{"init_std_down": 0.0, "schedule": "wsd", "decay_fraction": 0.881}
Each number is 500 + 25 x the weight over its row's rms, rounded and kept within 0 to 999. Layers, rows and columns count from 0. Numbers have three digits each. The size before them is the row's rms in percent of the matrix's.

# layer 7 MLP gate, 256x96, rms 0.0997, rows 190-253, columns 64-95
107:556527503499460502487506500523540478499483497544542520501468490493525515481502492499507507508547
098:512529506522470505535481535516499548475527508478534543494517502489505493440531497511455519499517
101:505453504495495567507479526465480509515461540476509504502510521481543481483504519480502482449516
100:490457487533475528487467479494491509529504489517523535475532552498468531489496453418517493456462
107:482480497500505446494498494498515547512482542513477463499493491473524524484531515483463537490543
091:496499470486526488476454487497509537537513484544544481460525541502498510474466484478493511449510
093:505478501551515511468500471498514523506511480506501487447480524453481520504464532430476521513481
108:490507495553523487510530485482502562542520485516483498473467487478538496538492509427473524477510
100:512496498502478507462476502458495505480560503503471502506499550501509463523447526483517517479499
107:579515525531511515479519466471537499530529475557488509471471501505483483517510517462482510520528
096:559535531530514479467479499501515498542551487558540485497508516480543475532500469460504496480503
103:505487483529529538518484524481523541492527500473498498516506526517511497527539503501495506496483
099:516525477519473526480502501502506507479473472480554509482567503513486533534491478502494455470491
103:542552532533516550477451523524519514509567485493480525507463494515533502477513543511494518484506
092:566511506506501501487483492455524483508509520456471543534539508526528476533485490502510451464466
095:513500485523524533498513565516516491507515532509478509538494501487495444472509500515464529532505
105:553545532502548533485504472493576521518505464540541491453519481494532510482518513509478513464470
099:575528512532512481498491540505518505485484493506505455542468490459507490498531474480497495506545
104:490434501471490495536445474460516555512459491482505491487516517472490520498493496493492487518484
105:488484491527481540551454501488507504461527554504508509508475509529490465504476489488487493513499
111:513503500513497532496536506497558501552497472511556508519505510478498492483499459516479470507562
097:522502502508439498474470475477532500518465499449490519538500505485561538482507496508481516510499
119:534506489552488495529492518522510502510518496524516521468496504452549484496528509519506499498532
089:485481542496482590498514503455513528518516539535488494492526499476509496537515517471481498494497
106:515541496559547513481505492491515514523516533500510506489495462494491530547501488488487505492510
085:530503545516491509474509497534535525540490508532502510515522490486557516533511544443469548476499
112:510481518500480531483514496486543525490490457478497499492527485491545475469518446442499520521505
109:495502555490504482535435472495510477533551486518500478510512520482506512488466533518513476488542
098:496504538536546517493505500548528480447464509484527449490526503513511515531509494501525479463509
099:499515520495487536490493560539510513465470498493488490488513483455463442457506505498512480529496
110:516502520519514526539504512485538533503525511498519529512516494492529485508476491521471514472494
111:513480486493470492509509494512579507546541526541530530516558525480506546487497503498508505493509
095:534487495492499497517502530555498501491523507501499487541494506520511519491501495492541496441483
078:550501516555457497464514487514503481447499517499489530505486476506486476538503499512482497486495
103:520504480515487499505537514503494510494463482519500496428500528468479517510499529487518459489504
083:483464469512466503478473488496532503517509523466521535474480500489532454505536501470495496514509
103:511527469509492496520503464508562494500477495530524504469533472478518520475526519482507501531491
104:518493475521506495499470497488534531512498478492506516480539471452530493476482519460457534537486
094:501527504499476493509479528488532503472457561487507526506524477499468471468495493516522528542442
083:502502507539498514495509473500543504524526539519489515495520504500562492506496516458465526467486
118:479511460538503480496495480518520550477505502514507471465478549465495534532463507452489503488502
104:509531528578481488491522471511496488532515483539488532511515511480496521475510517516492500485495
105:511506469520478497556526486525508508486499481559549511449496493500543516486503497514521557476531
092:478489465477521492521514505529496497494470487474523502457525524483485512464518485484524494493511
095:479505511525486504453497479451497520490517526479471537497495505479524532507460484456478472487520
101:546502519485477505472520494502496535488457538515512489480521469476505517482518538468500462498480
106:514524513493506507470512506496492553498474483528507530449529481470492459498493493475484519483462
107:533501482511504515476551499491518507519493503481521469421509476501511513525446475498499502493495
111:522500507513513514482434497521521525527506485486495474480483499482493500505483518485453519502549
079:506466511516520516508499507516511523509489508560502557491495512467513477458476510459506494485507
102:477471466511514544491509521477510506525467509521534516461511530510516529464456498502522515492502
102:487503471465552518494505459484520494510485503545505547475535453489560519503498481462503527489503
098:544520492499527479455472521493490508477512515510548552489472523488484458522479481505535491516510
110:504536472481501476496508489499559525531480529486516491512487520484521504519549485505494523509520
092:514488506486529526489466535520483541507521481497505510447470468469507508483482517525508542474487
118:510462499498466532451480485487515542564529511487499507512541507485476459506480484477521495507535
094:505510505499517511516499552514495510486472484515527579479496460473494464438503509506516493495526
104:496531526530509503509524482491502459517511539481534487454547476539525525508501475462482551492564
105:502518485553545509471450525466504520519508436490503492479550504487517495466488484486520549475491
110:517488486510539530489509515470498513522505489551529457478504495512491558526512522514484496463524
095:464471526541473488461498514477479490492508488500527511515509501484488524500459500491496473508504
095:559496498525550502488501509447482513518525479521475496479522441500504507484482556473504492529473
089:520462477530503497478517514467495508504499504482505503501495529469511495509506530498511498455522
097:496504494482500494495487549512509550511488475474490521471472486464529483472473500509526508540547
# layer 7 MLP up, 256x96, rms 0.0934, rows 190-253, columns 64-95
107:505502477500473485541498516510476483485527463545527512469508517521459509502503541501485502457484
096:521488523486538508482472512511486487486532508509487475496476508488473469494491473532553531469533
107:532462533468527481484478523438472521495482487500488507515503489512492523517509541513496491541508
098:498529545510561517513489527497525515540526453519495485486494494530488478495521481467506472460517
099:518468574479532514485495509508502514477497553536488478536473464491478479534511476507506534485543
089:512504538523509509463561526506531497504477502504506530486502469448517469539508505450455486504517
101:509478521498449499483499469538492514521484461500486452512474495518513538512475520503471533522519
100:486451493474505483507495486510480474460454525510502490479476549438486505482474495507523502490460
097:562525455486531526466544505495499463495461491472478517503489483473503514524520538473486528506488
102:495496479503481475492498471471504506524495468516484471486477524472487523517464493476526546484492
092:468432487548482528525521529466490493499501551449477531483550498496496508498457515492480497516472
097:502499452530546527510542480493510534504487496543504479473471469538500505524510537472465487525503
098:505464513453537578499477514487554483521538503528496533491488541484490460527517479523484488493517
094:474518520507505491502517472540487495525491498481504459511526485514490516498473495430504499488458
087:533515497457507507487437444494544522538523483503506502468483456518524503520528562509502533492509
092:499522441525479527520470473518453527480488474513494485498467521523523523486515515527492513516505
111:538505553469552507475489478507543497536514532536496495526505509523485524536537535530521499472481
097:460487463523487542498458503503546524497497490517509503495518524492483489482497474513485537521476
095:527552482466508442521473482464497509522490480489519517490453479494513523478530473532517480507532
095:537563486498479524495499491521502468483528475449477515505507495489535465558517484460460442479489
105:485471480519487482487491548484468477463507464480501459465538530508476529483482516460484522497524
095:477552531507526508505499480521504502499519509521491474463559523504493469503439517515470528534545
103:494529492498493512495478501463482499475508489513497536522501452503539480538484439503472462515519
099:527540492493541436511492460493528499533500461532539511464461532501500500504498511472504485483486
103:541516503479521451539460524508470476481513477483475501506535485473531485469502461491494497495468
094:493517544477478502499478510555499477490503510486477470530494510538533518512533508478515508506511
102:511511482517526522532499497477504480515536487510512476432519521535518503476529473492515501540514
101:469502528480472480476500492570530533514448479493509551457548506447512468480530467509507502492501
095:487513510531494517463511511519489519511512515504514525501523481540528460512478538489503504555474
098:475555518462482480461455501462542487514465468471475491521504488496528507492501520456505500512538
103:502475422507430501513497507487496503477496484496479521513514497541499493517496501520506449516492
111:472508510494460501484486454537526530465498517470475490496512452512465495506487497508472488519495
092:483502520505512500546520487540496547509495479532474501512488495503543458492512482519510513452457
085:475505539490524534455511537480518492516462530531558513521533537528527509496465468466452494515502
098:533484517514517504512496488483478489482517569435469520492503485549509508497505564550519482504499
093:546512500502567522513513541499526504535495487501513472518518495493531514446480490458438563501480
106:479544507491468490528521463506449491527516540544512520544485480528503496533509508448571501461495
099:502533443510489466512468459500496514505528527523507526507501506474522495484489506486515467519501
095:484509488487466495521557475501514502478482463498488524487466466529482553472522514498522510485448
102:491499471521477499496503469558497488475505493525433529509493504530502524542524506488505498472483
111:528467487485522488458562553495502481530473488482487481535539510488470487446515474496528530489486
105:522504508500528478475518494507503457502524539547493499510501538507456528499516497523536523501484
111:522510521497550468471479517497517477478516412477500537531494482526489510480456469486502511476483
094:491501528505479520493528461556496476519509521569545486515489550530514509487483489482545508489437
106:507520460498481468508510516541524496522511492502514493493478492471460490536470476501472505498504
106:451476500498524499494491502515493496511535478551495525481438498476510502500492503526508523438549
109:499520476517528469471503525494494466498519510520517488500482505484531573491470505464467506474502
103:518505472434481480468477490490481531464483515472530527459516461515501482510494479489509488523541
103:469491515527527468510467475504483507518516511507483477506446564497475482517497525493525485514477
090:501472513481494497504492520522472482466454513550482513505497531517484517441478504518506489501510
105:482485474517491541492504523495522523523508526488513470504460468563495491492473494501489537513492
096:523556450507510478474499494535527511482491510522504484469466460502501514529436506515495502476533
098:493451488493515535463513495494473483468504502427524501476492517527482500496511450482511449521476
106:543491516487455459505526456498486496479481523530489483478511525459500529496471512459477512442460
091:504507471492499503506531480486468447499526507507489491486536514436496462503506486477486511499458
110:472508459458443496468473503464542509516515543521534486490518506461527464485491469524498489482482
099:534501544500514484539474467524484500509456484528487502461538489508480517492473499471537494431471
106:498533549475538509490505539483501477503533512561492520528521477529474503541509504475484495488519
098:531541525495546495526502506528508502520502486541538464544434509547499539553554536502508535487531
106:468496472472483475486499510513485455519457522472487507488504464455475499477489518458437491489472
100:514460510485511473448513479480500513497529518478504490519511493519518514499449503506471491541488
096:463490462495519510493515537493522450481545522500479482566523517530515536494515479525496512513499
093:504512542489515499494535497513470443527507507488452526544495477463499484503458511471505506487469
097:507543475486495491506439479516513499461505506489517499524498560480515526476500528492470517525519
# layer 7 MLP down (transposed), 256x96, rms 0.0918, rows 190-253, columns 64-95
108:511432505484511463519513495529436523472535480504492490496500501468509479512473539447462507472477
098:472534513470519490521470480486488512538482484520509509476492525462504501469463472523513503523508
106:480536514509507525476528491534487488474502475499473513504505497529466464487505483496477445536524
097:532484501503531531508523532481492514512506531493512486527530507486509506498517555507529491441490
100:522484506501480513502513481514443503480500530560502462554544489505493536485466491494486504513506
095:539490510504539501515493488530516468540487507480523492504493519504472486496472488499498486519524
099:491463512453473489497524503534525494525512516482499457547495487485560508506489504542494522507497
098:538500516464521571496547523472510466518527486506535478510515501515474509516500521509554532505520
096:481462511490498507469498554491511475494531508517466490538498482529480520499473449496529478504481
103:487526499511538528528536522526526512492499492463462519530479497495471506489514498528513489489527
093:502488547498500516481515498487502484515502523488499483525505515470518465510511437493464496510515
102:514486482516471509520493503558484510526497498513525530516525487508511508518454511536481498468492
101:510543541503474538472508493489496467460477527484510489463525511512511504489531505480498473480511
096:504508511488466449530498481503456515480501502542502518474488498527489488460471506519469494490472
091:493498511544493481527538500503451464543471482498505485516537491529505510509482488499508470481474
095:496481479532496527497564477517543495485464503506484479490529496534530425468523527481551475494560
105:481452584464469480434506492490497511468482502509485499566520517506506498539496508537512497489505
099:533532523466532506490492517472513486479493531515507474493525513532499522536488534503508480497508
097:476470523471497514488514477473504484450487547509492465482521497548531496503480541508502492484510
097:483476494508544490518455466451505506501496523535542528485432502476455512486490509512515532495532
108:470503471507523532502467475525513427500500496545498473485464522466512547508510491519503460505523
097:474541531493504523458511483517455461504512521530530481524530493560516495498511487484495524479479
103:507514504523497519481500476480487469473481482501508504506458477498538482493501443515555482484472
099:489526525471534512536454454443511495533517462507492504496500538535501497525513491485463508500517
103:452518524464479509487474469566455501485528502505507560504501500482475495518503529462483530448532
096:467524477482492500515473526474473502476523484475493505525476531546498488448500474526506483497505
106:522533507531515493522541479509467490533524487517494500502493526481505496488447492496496523545529
104:466527470503470525475525501514537492416513471497545469479488484482542472487508538537482491506460
092:431492537482482503545480503458479527472520502548499493477507514510490504519529499516481533487484
098:492490480483524461512480480479552497437468512547537478483531511462477513487462463514541490483504
108:515493512501507520456528496504500512463535525514481491534505471497570497509512477522525481507507
111:481519495500455501531478501481504545502446499538489522499515491531482523477483544488494488529492
093:497487493496468486507502512452507475468496531475504503462515506531466509502515498494485488525529
085:502517499506478495502508511516485425473501531491459518524507514547496497525493484489536511502523
100:503482475482525532519460452483519504491497512492521526530475523480525538446486481494510538468545
095:526489465470480502473486523519523476523491542463517476471522496483551469516552493458458489531528
106:486526476486519524464501482536459469461517496535465527522511515517496475479465514474508512525484
100:462469470485499482509505508514493499467520501509476523504448520510484496528479468473567492490511
096:502493506515492476503503518497510512553531514517501472538596494524540479507509518448458502501510
102:473482485470507484470513534507469513475496457480516512502483509501488509508517494527518469537485
107:483454487538510509503526500529525483518508495498483467514491471508522500528478506463503530464537
101:484482491480515507500514491527481479500516479487550490487541522484498482496480518486467490485512
107:497483525523464527497476492521502483443466488529501524504492512523496496539472451474471478530485
099:493502524490474464537487508478486557507479526479511476538506513545471507466449510466487511491532
101:492485484514502563532516469506503490503514517510502509507477489495513510486486482498483462511499
106:534508492490530484500535545484547499506534561532495441508446492492523501484498539501528491472550
106:514507506530540467488485492477500500516492506507496511478515503463501503486465515514462516439467
107:419469502516476465529455529450499506451541518508503523518478494488477450445516520520490489503523
103:544500536512478514529548499476498509496536449541471502493511486511524520467495491483459526494511
096:480506482501489438507474482528468491473488473492489475505478479547485517487471475558460511512508
105:512518496516534474476512473528488487477499551489497464503474507520502504515502490515501484470530
100:476493498501495515508495458532467537501500525565526506504537495519525521517499464495494510475476
096:442511516488518432500487498460513517499477480487480474519530514495502502540481494511496514468504
107:525500538490535502524451498471503519537522465515472509527535492487524531503508459523456527468509
092:535495508516532459548492502456477504470539516520499467519476477502513521449555504499523477501477
109:455507475528539463525483536510529459469491507524512526519438507530499499517516523528439490524514
102:472477481523489504507495488530479489507500513538520518487509515511487478459503527509549525489501
105:532540507508517494519518550510510477516527535473514538501457476531487510491517510481497489491488
103:533469486525454525462509508497495501525499492459450511493561447487511523475525482507463476532494
108:520458555573528490504507490528472531493469469499507482500521485511482511520463463575492496473504
095:493494441478501529453544474493483492527453495446536523464510486505520491532497498484465477517533
099:510494445519515492480484468522474498483529511498494478461481506450511458482522477534497538462560
093:514485524463527483540503523514507549475507506504492454513483484474464542508499481483478502451497
100:456490457557513543461509527506551515510466523512486490503510462506445473503510489516498499537501